Weights of a small transformer language model: 5308 steps.
Each number is 500 + 40 x the weight over its row's rms, rounded and kept within 0 to 999. Layers, rows and columns count from 0. Numbers have three digits each. The size before them is the row's rms in percent of the matrix's.

# down: layer 6 MLP down (transposed), 192x96, rms 0.129, rows 33-152, columns 0-31
# gate: layer 6 MLP gate, 192x96, rms 0.147, rows 34-153, columns 0-31
# up: layer 6 MLP up, 192x96, rms 0.14, rows 34-153, columns 0-31
down33 104:448533476434487512544532424530499507528506554507492483540367459466521522479430487409499518506456
gate34 093:530537539539621532465497565452522426550505463508504574496561495523600542492440515458529542547531
up34 095:489499480535513493497468507501457520432442486481490527548481502506541506476497555496590480503499
down34 098:518475544503509491523522559494435473587496473548489503494428458510479530456490487496522533496528
gate35 110:442427463583425521560503535563447543452422495457451578484527471482500511523444497520463495498530
up35 107:481469530541531550427428495466502486462452524450470534508470540449448505505574456457559524520554
down35 109:471479480491512515371530524477474479409476493517557426524541480500489531482476483490520446496454
gate36 094:467458473521497498466504472468510563486514454431448473534467476495561592502434474449474535596567
up36 099:434425470514508529530468501414497570469521525465494542514481446512515467523506489459466542523540
down36 099:515455536507469516470514555504429518527505539501508484491531519473453451535468465516507553566518
gate37 094:413449515508481515516440548477517565549392454493494513434519528538470487554514502505558444443531
up37 102:468566471482507502389480509510574507440485494527480447472481478447557501503531421476504474618555
down37 101:528531366529509545435524536521442564471471492481546508491500502536493508511482540498467384573475
gate38 098:500524542475431456491488432510473545523465467498554498558540481502488499463467535452443530475501
up38 097:519544550521497457467489510447509477473518507482513454433491481506500539514517476494455470464447
down38 097:477410445522553466440467530503599498533489531495477475438473396529493591500534524585509489503485
gate39 099:532496490541486568476465508503473458492478536518509470433499478509479474472531494470421486468536
up39 098:423442519430514421482503488484546538499590425590443489527509507472490478540506471518494435528533
down39 104:521500599474485451514554489447477448475551492602444483455533447495524459472482471494438480497499
gate40 107:468490493527513531537424510540495589522495472502461431530467496479498466570468502536435496464454
up40 100:541458537505421434476503495509510448527532541508529525428493588491435519458469493486531441491434
down40 106:461571482499495485511537483492528434515582529444540538545371564531522454494500478479538553527473
gate41 077:560510433511521481498443515517495424504494388558520470521540541480543490442436471601504513511557
up41 089:536541546414507388516501540518501475479489529528526481473457462511540462575369447575572455517474
down41 096:415488561498502504500529498505509591523557529512470480487508474482473502540464468459562491523487
gate42 102:514482479592481514503674483497475521533524503571435550493495541494597447554511483609516518509507
up42 099:487510443571528516453504478482545537486465494493443581525472513451550466493503535514522535562555
down42 097:486540446471546477477555480537469527466513568524473473538479465468532549489457470465454541521473
gate43 096:537473534524511497528494467569481509519516450556490486538521492472469429525521478535484518483491
up43 099:405522508452537503534519535445492518511479484429439507408537541491489502481449538504525481459478
down43 088:535461507464492503515463488523493533502491400540500485550434528479533508481499472514496445532563
gate44 108:418486484516447542512455450533557504567526433509491411415446517426469512550469485492467496509507
up44 107:550478563565515527473523493575534459539452526541448484530525557529501450483484539512505475453464
down44 109:547459497434494456494523441570517566434520475507470408483507532541454476521459510472516445515517
gate45 108:462535431589502533483452478455548491473533485545497417475484503502458534539463495482529459506536
up45 098:507538510476516514443469561562457461559517535490469426505536469470496508530441475447489532473540
down45 100:507438551526453503461453454532539493546416493531527563469399546490554556436514537516474499430554
gate46 103:454406442499503550504491407519503480519561514454456523424495543579468482526529534508478575540559
up46 099:496518499465452489497514513487478501435457452463484541474464531555478495498503466433504531498565
down46 098:463530527446443496512447503550551573523554533426528447496448519481474529498511551485498431481457
gate47 081:561440545492488516420509487454506475493475528536518464463549473499441476483513486566472493543529
up47 090:561456475443512496518485471483448508508554509588526444533421494482442496535472449530560578432544
down47 085:500482601581501474487476511445439552515515556542496517461489454538469451518516533556452573540469
gate48 102:480411555574531544543505528519524559498477459550497507430546497489465477479476520540506473476580
up48 094:486503478479483447516583503461533485555438513457460555547455438503491554536402453436528576456540
down48 104:498427466515471436418481441435459515576477416522493536459481558463513512514465471515563432509521
gate49 088:503517534502477474469460430476512446540563486504536521514563475482556507560546544611542441467480
up49 096:582533550503496531492486488455537467475498539546512497560538459517489470546536495476514515519531
down49 098:488530592478583469466454522492488495496527467494409494495401463469502470537507459447556475451474
gate50 093:557531537549534507445473469514520516531463473454431497577502457526543535497472443488440457543518
up50 096:492396511460510550507519479562559485469505521452458494568480520471498470496484434507451541503537
down50 103:463429626489498458483560557517501469505479518496510497503460556482549540528506534490457509490449
gate51 101:522506404491480489538484490461514551589467546516553523457606585446545493516481559545485531516434
up51 099:550505541520443493454557553495477489512472450579420529595441552488455505515540500514429583468534
down51 101:543536641384502517559508467548482467457533499399493480418478572549499482445515495516472446488481
gate52 099:531473448534447497487497492538520478454532463501533479513467566491504489460453486521512494452489
up52 112:466530540509496496495530504510539500558510560479499480503476473491469502508503517486507404475472
down52 108:548490410542480499524487493577501532510519421459479469450553533485476501539461509476445440480461
gate53 093:538515547460503482499477466506541446451482536483533493409483494468487593459501437500485446497509
up53 093:489425508572520484468456545577482563462467483459488490532404503488516487533598561441452494510565
down53 099:521504549527493503509538511518558494459533477509445519452591558481540474496532477511429490514533
gate54 094:540529542528527502475430498556509456424473438475498502443524455496479490483534514456421453470577
up54 092:442426504511455553524521444559513507496514471524513498505529542466427508517484542521467367458449
down54 098:507497504514517516491440536487487406462531471464472524525461547481558470401490463526442581519514
gate55 101:472460504511517541449560502510545568515496489486531445500499534442462461469518508434482463433452
up55 110:560479519484520584535477484563472577511523472499463522543489534541546470503553460533496532479450
down55 100:556531570481568499532452488501569511478472551540534566493459515495442503499434556504466487569479
gate56 097:576533470447483509523420414486436524488412510502501536537564482569498462480464540494592516454481
up56 099:595514484506478479442518489469522507517473502440472491518496485503511563532476499476509499540456
down56 098:563543460504475531550440532540465483485457578519497469575496522464454485474487516510437524458460
gate57 091:538543540437543524566504443512437511447509475547552517506524498448507485458580492508475598484519
up57 095:571553512412505547491454397482498506465526512541500512479499513557509491517579531485537488495509
down57 094:447498501495483501463581484495447560531475450470569495537558419513454534541473574535483496538465
gate58 091:496508484494487513469512553498531493510475505463549471505466477572483498486432385492496525478585
up58 099:431463502466490538472485545474526543523538491538508573423520511430513488533467566467574512573480
down58 098:548516476529422496551568510482477478464549378508506432531594487506434545494460442543501486462531
gate59 113:502455451498560496514487559490544524508562565460509483468438483515476507433536461523524488560486
up59 111:540472451561560479488553505466506495525527542520592516459389527544459485469501503505464488559546
down59 094:543497456476506507445544506531490496553462450523519488465419450443525581481560464552482515502521
gate60 106:467430515511449467491509561476537532481550556556502447492443484461499494504496534545520532473514
up60 106:523551524482459520533485514564436488546425470526545524477567457446566458488481508588463543484502
down60 103:503505551478455473537504482467522504455456516489623553449496515485506472480483475527438443525435
gate61 101:541472574441471508487479390493565487529513511548493430468490573539488540507468458542435533473527
up61 107:489491553541445529452531483467527524547518490472416488465482541542483499512501427491466488454562
down61 090:535477620498536472478522536530527508525447529448493543438423503482514539460507543466471472498526
gate62 109:486477512451490511471610556549492522499521538523460432468487501455517484535588494399503507483517
up62 101:498516521480490503495513539549563469576503558562571459496538553476423498481475507545487570509520
down62 098:488522521581559513467473474519498502575490553458516415548452489546494542473514509484533570555555
gate63 095:600491512454523475461442516524519524446503536529504501554610513509541496453550464519606498457462
up63 098:499450458532594529470442497508520514474539560442490536467519509550490484533502599465488458466477
down63 095:508542582502518500545461480554516466520459428479513555528456511468471502470478504516399530516545
gate64 103:460562432446545540500416524501495503570499442546490525466576558489505508511448453413571542483529
up64 107:580524574478472507436479549487555461432559540520466486529405437450502505481514502525467463507558
down64 110:491488455528496490451480533517461507506465490491424580502400556417453412480462456517485469536489
gate65 102:463531545526474542493508544415520527502482493514509510427529515492462514493531509599532569533500
up65 100:415510506467467562553441492456509589459456449449455517433490516482519557520518520504542573469482
down65 093:508468551490446565438493555494530523444559539548483495403472516532478502458517536550483561536452
gate66 092:511518555518461547520499487546468421493473467497479560502526470543437534455490448559491483440515
up66 099:414497479510509528458553455484443546469469521465471550468605488530528579497514539482579501516466
down66 102:500471557556448513480501568468484504585557469504520519484490495491517420519481473551524462463518
gate67 102:500489499528439481458506355486449485558549488552512479530474479486462611542490496527469475429424
up67 097:501474558518513522438517554492455403472476505541439556493496498601545436478544486592472516467539
down67 096:477545455481499565452608430492498496582472499463421536525473510513470511481476448527540456501449
gate68 090:546478473406536454566430453591592487543483515415490500533519475451467516452529511449538505432506
up68 093:458451442453477516530528409494530477534465495518508568543521475489487480449515542532550454492422
down68 102:439398510470521498471496454406447494540525432536503563510514468542531468519456520554511490526560
gate69 089:536441476553502493416524445520512498523524492470531467610513493526518488526634514573484416519542
up69 096:483522507394470463467501476507474583586501460439541513427516528464534527511515515531531458563549
down69 101:528518521443500492463507495489491483588500449455520477482413527540436539531452485464566555495537
gate70 103:521529473509519509473515513460464414596467472450529497451443505497506523533480467458505472486525
up70 095:474529485564493495479516450512434509503453478496469494464602588497512491502408547518477455426511
down70 097:460471561535477489464553463470507377493493526518518493493526395574501427513530489524512521495549
gate71 100:496491500474529504494514501492467489483525522551531386478458513479412511523457486505524532447572
up71 094:528432601479524542530475564456530477428519511480502522545523487458536460505532506455479577473493
down71 098:527477454526485485539492485489470519491551419542539504467500562438483501500479453444449419548516
gate72 094:471434477562425490426502477475512564554520501508534552457544480569477532515489432539487482548505
up72 090:505450556477546441561532414582585534494494486425467496463491467536451493506477507489575511525491
down72 100:484431539480464486479440494521492445514469461452483466515518444469505520530513528544494483476507
gate73 105:466457478478547561543497471529473465510472528489523495515518519489557453451561460488482387467542
up73 100:553476477530551448477470526562499479421455541491466490544503525501518506478532473487478500502533
down73 104:527572468505543458496470446516468455539493569480442543529546504562523494414572439463563523494506
gate74 080:514481511496536433485464456460516470438544530548489494488468482530471498580487625488426479550505
up74 093:469463499528384483510542518519499507491410511557440503514433489493565409570511497524529500499520
down74 093:533507577532519520424485543457526446438555422459476469477473579489489484470526524507504553550577
gate75 100:472529508481604534483507527523554540588442446552493475458432478536470530564557490474483505437501
up75 098:519490519541514534505505429470531381511547480519517511519535536487441477463526507579487431491564
down75 100:491590594557397559589529481438505504521490568460517456527534494478479510482525484514502477496482
gate76 111:448391510509500540466478433468500515499499487434454508522453566509526581500547539483493422431481
up76 101:555466592559463509450499505442461527475510479466490486441471533496473493535511512550510511458475
down76 092:526565553478510546531443504511523510465484460492494519479429557500495514474466505481493507478532
gate77 112:489501472532493443519485495472501487504505512497481486544508436530486510500444460440485462484522
up77 097:500519439491480512544524478558564492501540533466501543495585503524517517498501530542554484450466
down77 095:503511452559496560485523475538526532512407480562506506508599545430533565556540489493476429460443
gate78 100:530471557523516532477523517481492461581499525510477482549472485521497494508448527516498447473546
up78 105:490565525465413471481483475477542494492557498516481522520569513487526586480486464496550517506442
down78 097:523448380513512509575489586473509507475460431542549507437504437501490456575532505461470494505504
gate79 092:525479527544450538489505486509528560560496509430521496511578498540480553513517400458446478551539
up79 099:453494564513521524508456586493428480462502495499499508545550469419457414507479542535498512443490
down79 104:521523489514393450574440439570486547523517512498454483476571511449450488546438517462453463503504
gate80 110:459495494474503507446517531499547451500458524545481491474498428515567528552491528522550497512454
up80 104:485460507447517516450477472498522498556480478500511523435537415437607537538448517480516451462551
down80 103:511470504509525495388502568491487457381466492476547500525520388522533523464476505506478551518500
gate81 106:417413518499464547548507510465511451505440474551514591561488545443495456450469469477485532585471
up81 095:446515472427488500468488538487545533472422495486451492486519506448552506431499500474554524532450
down81 089:514471530511459545528495482442435472557440470570509575496507481464609459530469552503487526511457
gate82 090:600466410593556536458535526548535484518499550484491442557397483530474466480545495438524517440507
up82 091:478475512532565498456539509477483505491454470442517608482546474508467477489480542452540559552421
down82 095:458487586488478487605484497490530471469594543567516464497521473547454536544466536524493468508482
gate83 116:504444504551497523546511429546446463427503450517572481537441498452527541564506473494540512531510
up83 111:534556479539458453494485491513532517568547467500495494476447543468463435540525478452502512544493
down83 114:507446461483449486502475510468499419495490444562438441517598490469529460464467486503485524414501
gate84 086:439491420529505457483403455524523497514456437492550521513452570488508496457503513507433505459526
up84 087:518482531466481483449478513468547494508576523422552475508477544445524522516495434495443513363557
down84 096:505492511463589474440434465490506553477490515517477537568404460530524437399540558531518474446477
gate85 120:459437554556468500498422433461531526516490455551456550501572480437499450465504531473568432511539
up85 122:535486488497531502484489442512517458498541499595471472525484474506441528504427473501512522544465
down85 114:571415538524504510492479461478529561471465554549499506465476477469509428501513540515543545490388
gate86 088:558471485544516521457498463554503505554479472497487505530508482533457485531469574507390484529406
up86 095:473483471512492548353464502437535455502480528541510500525516533529530504429530527549460450512536
down86 099:579496436572519542487456499452548491557500461462522482491487512484564524490480518513509486533434
gate87 107:535517466453535475569549514493516513548525490463486511470505538578516510605576526475511410472501
up87 100:491488554524494505494497509414544497455504466518377513589444446472495491466504490582473538444581
down87 103:513502448516400546523491508536529511477556545491519390539575544425558543460516415506435477538485
gate88 092:438477549536500449497451495470520468448444446520538510458496527417514538481482496500559513459538
up88 103:418462513505469531559499479493484443384490426527552554451490485470496495472464495487457564519472
down88 106:516485480509552504568546599509502513448505470467499541451556548473436537457486457473458576481521
gate89 103:481501523426492539496429483460561533547526490449468500479440410413461545550458552413520428564500
up89 091:442414508518498444525540498448450453565473486451554516524531468498513451525546488516488499450516
down89 089:427527488498551525535469570528494506446482463519530520497532521471486454530496479515454524473538
gate90 098:463485548435544478507464551426567494497506486561507502493485544448459554391511542520499498579574
up90 094:510515482455500577566511402459512513488459501501470566487474590460525474499473500486586547485475
down90 098:482503554515457485405551546530434478455465377470517475434533497534494534488501481562523558535424
gate91 090:462470497587386510503434465468599461477393494473462516517504436475497486546445467555475499473492
up91 104:541542542540404460437503524491491441496509459509451508527540493501426517494475532487526498487484
down91 100:479454447476537481432514495495491505512523467459553466499426473515518470534543495428561500448501
gate92 113:453500453482490506442517475487508504542458462452432447472520411484474568491470413545580493502489
up92 095:513508480507437514444547586495524474497458576518492462543455475470478457489444521479553550496477
down92 102:446478467499498489555487504509500522425514543470527543543490604422470547572445457402517534495462
gate93 105:506480515575507528504514593451491504620487530438528469480461548473499508456449475577452486477529
up93 099:442470515497468482562489431493479436566522545487509530517489511448552505503475537441497502454507
down93 098:513496498491518508503427491488587509485572485496507394440536535555535471493540503395522444480488
gate94 085:532530469518507593495497531518497449480443531423509501585458536462445511501519522462480489436500
up94 099:507562539535489442503566455476564520460528453496486500581498487571487500433517547536501498476469
down94 096:433434477490513487562505516501511535513488498498510525508490390559500495532515507491496477525419
gate95 124:423483413499494550562486491520471525515453410452465481453388537478455481448510474520495506516547
up95 110:562511497514487473440435513585458486489533522438528479479438444483442516581496483467540517545496
down95 114:494511479471443514438532550476544431534561495494479472484457470533498520546499418464533474498522
gate96 099:411493445567462544456499495492436521488503509554502482465418532434493542478472476467511540528593
up96 094:579397540580457453517448504457547506549539458551454532523515523473531418499525467465495461505551
down96 106:491486514453468557520555530516504448487524490525495463468560545426422518478501554506456555571496
gate97 093:530506532476534532473513535498468482537482511458483518494507450461562496434496564439487521515530
up97 098:526472469457554535547470479518538488548493490519500510466564510503515484478485570559459640463514
down97 092:540504559486502509498518533498443517573476451515471536445436520479469530466461416539473525482552
gate98 095:563522516491465500516491559474479433508521508527575453518492464516463437471524513503453510533435
up98 096:471508498463536488578428553504485529514504495500548475455533505514469438486517503401439526452481
down98 098:561394592514478530379515547550477527532532432527500518500444458559521515546515538586506499499535
gate99 100:487474548510480474517431496564531478533501548539550477546523529520476466545550528503456343444544
up99 090:467510524557502488529487480467486491470519506508521423488534443475494457504516456469439541476482
down99 097:511440467504434477491427493540449529548491368558478474520445484542506539497529539520488473442543
gate100 099:546431452515449424497508568468497532493503430515481500374472494445534513481518482548516547528542
up100 109:460512481428491548542535467534473551517490495483497475492490557565476445449506508464493462457525
down100 110:508505484475458555522521491577497457597524452492525506517517556474520429541524515544497483511462
gate101 100:461421561476479518439533511467460484512485445519428589533602517554527557548563517477515479531519
up101 096:577534529503541495451551405465494554438477515467535491500484558424522566508494519515487544517444
down101 099:459529452506520495450429493449457522526434454479491547510438564462545549446553520493528618531449
gate102 093:399405437477449508484498555482515512474523543520490505482540501476511574510521500550567485519416
up102 099:549544528458524529466513463451521422551563455471512477474560432499469499538461465489525494541482
down102 102:535511621571536550463454554440525485508500458418488513480556428470432540511495451437543475555497
gate103 108:517436576496455488548487506498499521496490513569483537429531471508473537572478527529478542543513
up103 099:578503552513532530460562531489468466535464544587512526515460445492463500453445508572502474503456
down103 103:507541455483484455572478493540509452567511507427491458461434450535505521465534477454493527474535
gate104 085:473495598439550509526525542514470451455480424521430516527498525492466463493488489529517542513536
up104 093:492483478439523435470532518507435508471497472466454488448524519510496487434483627489481478526515
down104 096:504434544541535514485539505485530531504541553606555525520446481621580491464538515455596537519506
gate105 119:501473466526438510461446558528526435523505480467563479456542522575382518521517519499519539430535
up105 100:497509464570482540437479538470454521498439544454449555576513406480477504491495471541456531537469
down105 100:443495472458520518518533504495465578397501420523501462531450495512478492526537485503498549504473
gate106 094:485475451488511532524528458508516574498451495434532552557507547507540486511404491443493482511470
up106 102:567527490450392441457462455494504485512455498555529595563527452509528531578543503478489473432490
down106 099:513519506510565455464439543483527552468479392500505523545455423545546461457552452548525522565478
gate107 098:531511510525505490524458530456433552517452503482439471470554489530500466529443496450415496364498
up107 093:467504529535485589515467498481505576468450532468432446499463468485579528514537482533426523551465
down107 098:468477533443503497495484584469513495377473475557486484489520507593438466533470497478432521510480
gate108 084:492510535546452487483482540414601497545484470487512466483507484394561484448505481473500440483443
up108 098:467537543542503484476463448445511516510477473547527497544580459531474463486509444496463491567482
down108 101:435453510499539483525562421564541573532488554565489535510490464495502507527509493482506478558472
gate109 108:471532451510538523491558497541486468529535430524450557448457539467491515524410522504466547447547
up109 104:486544477524514501603488512547498517563531489511482559419458504532573496524428520520464549511535
down109 103:507452544501531506466446489447521457522502513527449473450457460496528523520545484541539530466542
gate110 107:466515533515469495446457595466518570474515445458507437524514501492500570478559538425509480493554
up110 107:530510525525561500416504452510461447457564424502469477452561446536507529491526469462575495472494
down110 102:478522534580508521480537510544492545388555505530464508500499456450530471551506491510531515516507
gate111 098:455487529506470414459575528516490450597549505500530486497506524483517543546534516429474485528571
up111 104:562515551501520524448496476475486500518400480476488539529500477497533579501504458442515449515457
down111 093:475556492409484543549547500469472575532480401435433506495457541483493572546468472480522533445518
gate112 099:503461567520441518518466475460536542472562480506456480520543462542436472502473515488507440586529
up112 095:543497486450574491545473509444491559439575538523508455525497498492487407494473478534477553555511
down112 100:470537479460593467472490486462555367516436517519506504516434511547524476508540540439497591442467
gate113 111:463474492470564503495434483524531482573478587447563436590527574448542459514518558500489449477532
up113 103:516461476497552514452534502430444538471476491530501458540473403440490491533526475544443516457504
down113 102:505584464504518514484515512535434534556484516464595611499546423487515491574573520539573519558457
gate114 098:553559565571558501501533479498595490520488446492500532515550544545497457495476419509547515517492
up114 094:481543499409483517533454471551534504508526539480466548506523445579504470494508508484472519482496
down114 096:431539432508519495474528530450510521592472461427496546493495521462577503533517527499582507487512
gate115 108:480432512502475494503499485513522558558489515424479527510523504488503540469489498522565469470436
up115 112:475456462457502522463569527466457482469488505549465538453485516508516499555555556508502431543492
down115 095:479485456462418477499518459521487461579490522512474497524572414488508515496489462454497475476469
gate116 084:537441438508492557487405496550477445510476490543513480465560504545504467474473496555494546502502
up116 092:472448518481468466387492531476538488500504492494462479511599497449465518490599549420545506497547
down116 093:559460581530536499491457505554481450602549478483488561482429575504476511466464505489473488538522
gate117 094:507468548558506531510582448546490507488485482487491537466469554451489543543479498553568492428486
up117 109:574518574471520484518471491517476542544555522503456515531489520452486510544492494494510407458456
down117 101:498453503514473507519494502522582437464478426497541482482520486556517519542443583450503531596532
gate118 110:550491528566548496481507511570487540479449515497468492475585483492513471535509544549437568493536
up118 100:424532499507449481521485459553602506527530567485458472546431536484436495584584526491535496491491
down118 108:550475534548434505466522479505561510567503528483484453516465526485525467499440520480514399475495
gate119 087:515568513458567576525420461529489509477488498573510450424415542439473509456498499485464545553540
up119 100:539547463473524469530473394501452528529473522524492510456511566482482581511507504483571474540523
down119 103:503533463433512528561510482504456492543466528477485496502520492544500441480483462503530474487467
gate120 091:489425555528526513527479489558491576528554568511571466461442516489515555501600484497473429447531
up120 104:482419565565444480542464492546438427501467508485537529521562466471479484578450471524506494505498
down120 107:519452470535465455546543478570516498543523398518517467470567466474548477534503554485470468468551
gate121 103:429461520492483580460438540455506525495537559557515486522513493544448479520501391441533453509538
up121 093:485507441453467473548579455519481518535558471509472455536455492500565433503516473545562469575527
down121 104:510540522466506552525529526473546529498483589439466550482512505565508532517423429486537525534482
gate122 110:502523555512485471434481480479533406486460489463503488446502576435436536516486448452503521501573
up122 108:478528490442475490493530475519457485524446522474420460495568439471511476536448523512527492471481
down122 109:462462463459513500508502433476479477458453478526549494547414468549576511468567485489432494534496
gate123 097:561451532459493476452497454479515470470547429536523516450514521476475593528467559483464501444415
up123 104:496451574439513430515544429502502502490548518472556422508445517525536524553450493516496509498536
down123 106:520546495495409498464506485506539487461499529523511423543523523463485504583450490475570478484498
gate124 092:559509555512436501559459498573459476576544551479541504458514471472495533454530436477440510498443
up124 106:500582547474491485540469498605505586530517565518431538441426540482560544547485511464470535601559
down124 102:535521627529545457527569526506557429467529598471564473477540540501480533423544475463448500503498
gate125 111:470510514494510548471558575469501495505508448502489401480427463539484471479508440503468543541528
up125 096:418447487487509488518523444543482550544487589484457438565509475495519493545491528425507503457500
down125 102:492473480511452557452482516576483475552579460442519450547558501538438471591493533498492507465524
gate126 096:557528541462442459537570538518493545517432479551481446504410501536439437480417526482559450473501
up126 099:526498581598449503596500467531450526494428518482516485502518464481448487530462474443511519516468
down126 099:415488523471491420472563499477500559536551471494412529479513484559449530500470531456567540523571
gate127 089:502502473546544484484427470537526510462473495463502469482495459437543502438463491460472503495553
up127 094:474437520520496485555518493576526468516509551399524543468473489523466477475512450437523484534506
down127 090:495502572439522459539459499484480507571421515523499543460541468559497414478472501498537498451490
gate128 096:429475520519507507487506556412462433474587513523487525472522533549445528482445506485476556437452
up128 090:471548474483562500472474508555520595488494530547536505536494471489517510474522456405443393450612
down128 092:436505503469549521490456489476529430535467464510508543507474503493570420560550447481488465594438
gate129 098:524495526512574575470570491511547515547476510492523458550556479506475409565389511523478558401504
up129 090:485534472491492518530487507551579501475496510544544447523406543485525489498437476529527475471539
down129 099:494532470488489476553501551477519554529509465491511529482461543523478502477525487541488530491462
gate130 089:530493515484453517526507501530497503517448463539552510454497506474458475501403440563545465512526
up130 091:491491386522511491485464535507581573494504469484526409504532529508526496447537438538571559522455
down130 097:441488457469452503458650514452459476495443616487520501536504509518507514528524495458536486503484
gate131 108:434468473526530523514444461478500501552529456471473493458579586516551521481497532484517555448483
up131 102:407495498465518512475546486512496488502462605492578461518466558490466520526447470484474489479497
down131 102:505440477502395469525559512523476502546454438503418495470571475510468461493530513546489452500512
gate132 106:545418584486435558485425477553526477483512499510533493538510551565508456430511506475454503532506
up132 095:595499567484430517526533489531511456462467497521583553499546516456510512496496458504446490481477
down132 094:541459462529483520422520496493508542534507411505493405521430456456513531444454529461488520469469
gate133 098:543466505472556457590548518520536527542561521591561511488503458509531566492501519453468504487569
up133 108:534498543463598522491513488555496551508469507515473461534487500505555535472548482517493474501517
down133 110:510490492465488490529464504502526443474480511480478515489441491528500540460494476546475495504514
gate134 096:532554469534516497431459456527488454476520532519527401557467528521499567569537503513424558510499
up134 096:523460487426573546513500468531528508544478568539491442508450543476477499408460527495481445536467
down134 098:455514499536552501554514490440511456535473436478487553550449482466507536462497498551549449549549
gate135 085:524423519542498511472577497526489448469484505414418531509458520522493473502513510495466473460515
up135 100:518451559596511517520519525500532404488536429461446544512498526497478449452524461460425520536540
down135 096:470486464518467512503604469513484565570508446541500484453489452509536495574521553486547450525450
gate136 088:517514418433493604541540461488416551514458549446507487512526484477510422417523554508521545499458
up136 098:479473459486478437456531517512509501532558521463499501487564532505538515433444500562426480477524
down136 095:541530522536535570533557495460529451471516474534472576492559497434474444474463436480469542515479
gate137 098:544533507534452495505503538434398530476493524536491412457435519431424574458561468483517475471500
up137 102:538517437481456510510444499547503442565487470516506509598571438480480474539509507573501527411462
down137 093:491493359458499475541480481533500553520389495517488443464389501520494533531486475442482504510480
gate138 104:590493532514507620406486536537622529540509527475426545499482551525528528480510523496507485498469
up138 109:437458464481487492555520517506448592512458461442544474462418503535549434464499513545497531567551
down138 097:475486419464520575455482539487504475508462520592536488540421540549484449499509503522507505494446
gate139 093:458467477520468518469559527566591537522490439490458504491504477500572580461490472550476501519477
up139 107:563473478510479477499533499444497415479551526574521505536493544484445534568448494443455509500493
down139 112:461400525496394509490547508531497480521530520522501388476513542467514576569510493516516496564495
gate140 113:454458537551554514459546531417541523493452513505488525481524516440516541473506475473519549501565
up140 117:487497484462497495507541508520452536541520484508499543457514494431494450499555578514441413575463
down140 100:501445460529562446493543518489469561466470510481512559523574461476534460487448444488504477583466
gate141 082:468478496524501544485508489525499472522467447434403487445530586472530476452443422521566550521493
up141 094:466435476496487536445548498529501513485457489448508489524519540475486512517497481553591548450495
down141 092:478490450553437494452516451511393450576468529488489532554529480537518508590487495536518491489493
gate142 111:525484515437503482459546536408491517468479417503529491449477450453459575489442559504511491498486
up142 107:486534476563524497536581557464483526508431497493487554469397486453523548480508477513572469550514
down142 102:489529458548499528486560555593494522473503508545507549431503531542501510513523476517564446504481
gate143 122:495465501513486549477489466490547500464542481502491490522430512493556442532585533553482547490498
up143 102:539558522481490544524466518550481498477519446464521480511496416488565477531470489519516512552491
down143 111:513432531473479495525497484557512486585438473522471504505499447465489503543422515495487485485499
gate144 093:501493539522416494502506544501530500451485552465491536472443530506511512496557489496502492452493
up144 099:476580528498441431567463404532486516465473574498590417513452498511538502500520473609488440452500
down144 101:510490502439524536456465461471523433531494518481558521553531475511556518430521467557516540529458
gate145 102:474486579476477550504502467480520612475481449541568522550562509401460460508500515483518535491564
up145 095:520433513489532478440475501536518504509522534501520512536545469518443484503558537445497547550570
down145 103:529527646506507436459550494509419503474488476491496474551467499511484447503482536455489549488471
gate146 087:483458487445495461535525534481535540535517455454539416511448442466529453502476459506562420492485
up146 108:473468507418549478542508525528574452517549514448543475520527524435492485488534528474569478451520
down146 099:531489525462486481519469472516495447469498513463564454452540452498458470538568453585517486524515
gate147 100:554543440534431534471586504517469477518518504447505491519472419509548546461458416423557477506486
up147 094:500468611599561497455406457561520529502481511556544456571473524461477466524498504428529531480546
down147 097:514484439520456467536495474468487453605399490421537528460511526482430549452483454467461506522506
gate148 108:509421524425447512411555535445548538524513499525463477517508529485550552498413535495478439482475
up148 100:575540497510479514476462528475519493439529559494484483515511455537470566441510481472500504492457
down148 101:509513524513468486610573499547472495512535483510494525555568484458505480489523495541476446547488
gate149 173:497501495507463543479555519536494557555495486456504447461469540475563578450478497532471506496561
up149 186:560498548463468542515483535492521532503496554466454483437458563504526534455488491523472533501544
down149 100:526511600498513537466480500510476518502503599474472544473406509439519506486492512557483521498527
gate150 114:429466558452483544505498441471546488516573527533456482477554541458390571508500522484496480545457
up150 096:538476498587465505466524484564552502549460572454434469514451514561441505513502479514508505479555
down150 103:485541649532461474570476484500544538458519529493469490465603525442479547524527514440459524513495
gate151 116:532505596468461503469496453448531502475547485476475481535530573447484486566466556457487489510517
up151 109:535519510464421470470503474483528495514513593505477455561454526486495510565484524618518485528519
down151 101:457572554478512514499489469507519471435550535457483526500525464500499474555487486490531520471455
gate152 091:506526463492496494546504566466500500545482435470514484523443502492535505543488493454512442488517
up152 103:440504433501566498538502521503519531516522541534545476470556505492477451549521553542561510500529
down152 108:504506604576553525537435439433545471492512448495468469507543461538522461535564508509561471551520
gate153 086:449489529507472529499486538443520476496507501475517548518540464554500487485469481480444568515560
up153 096:514502457553439537506544519578510532480538504528528581550460426453465434459508532528561521470453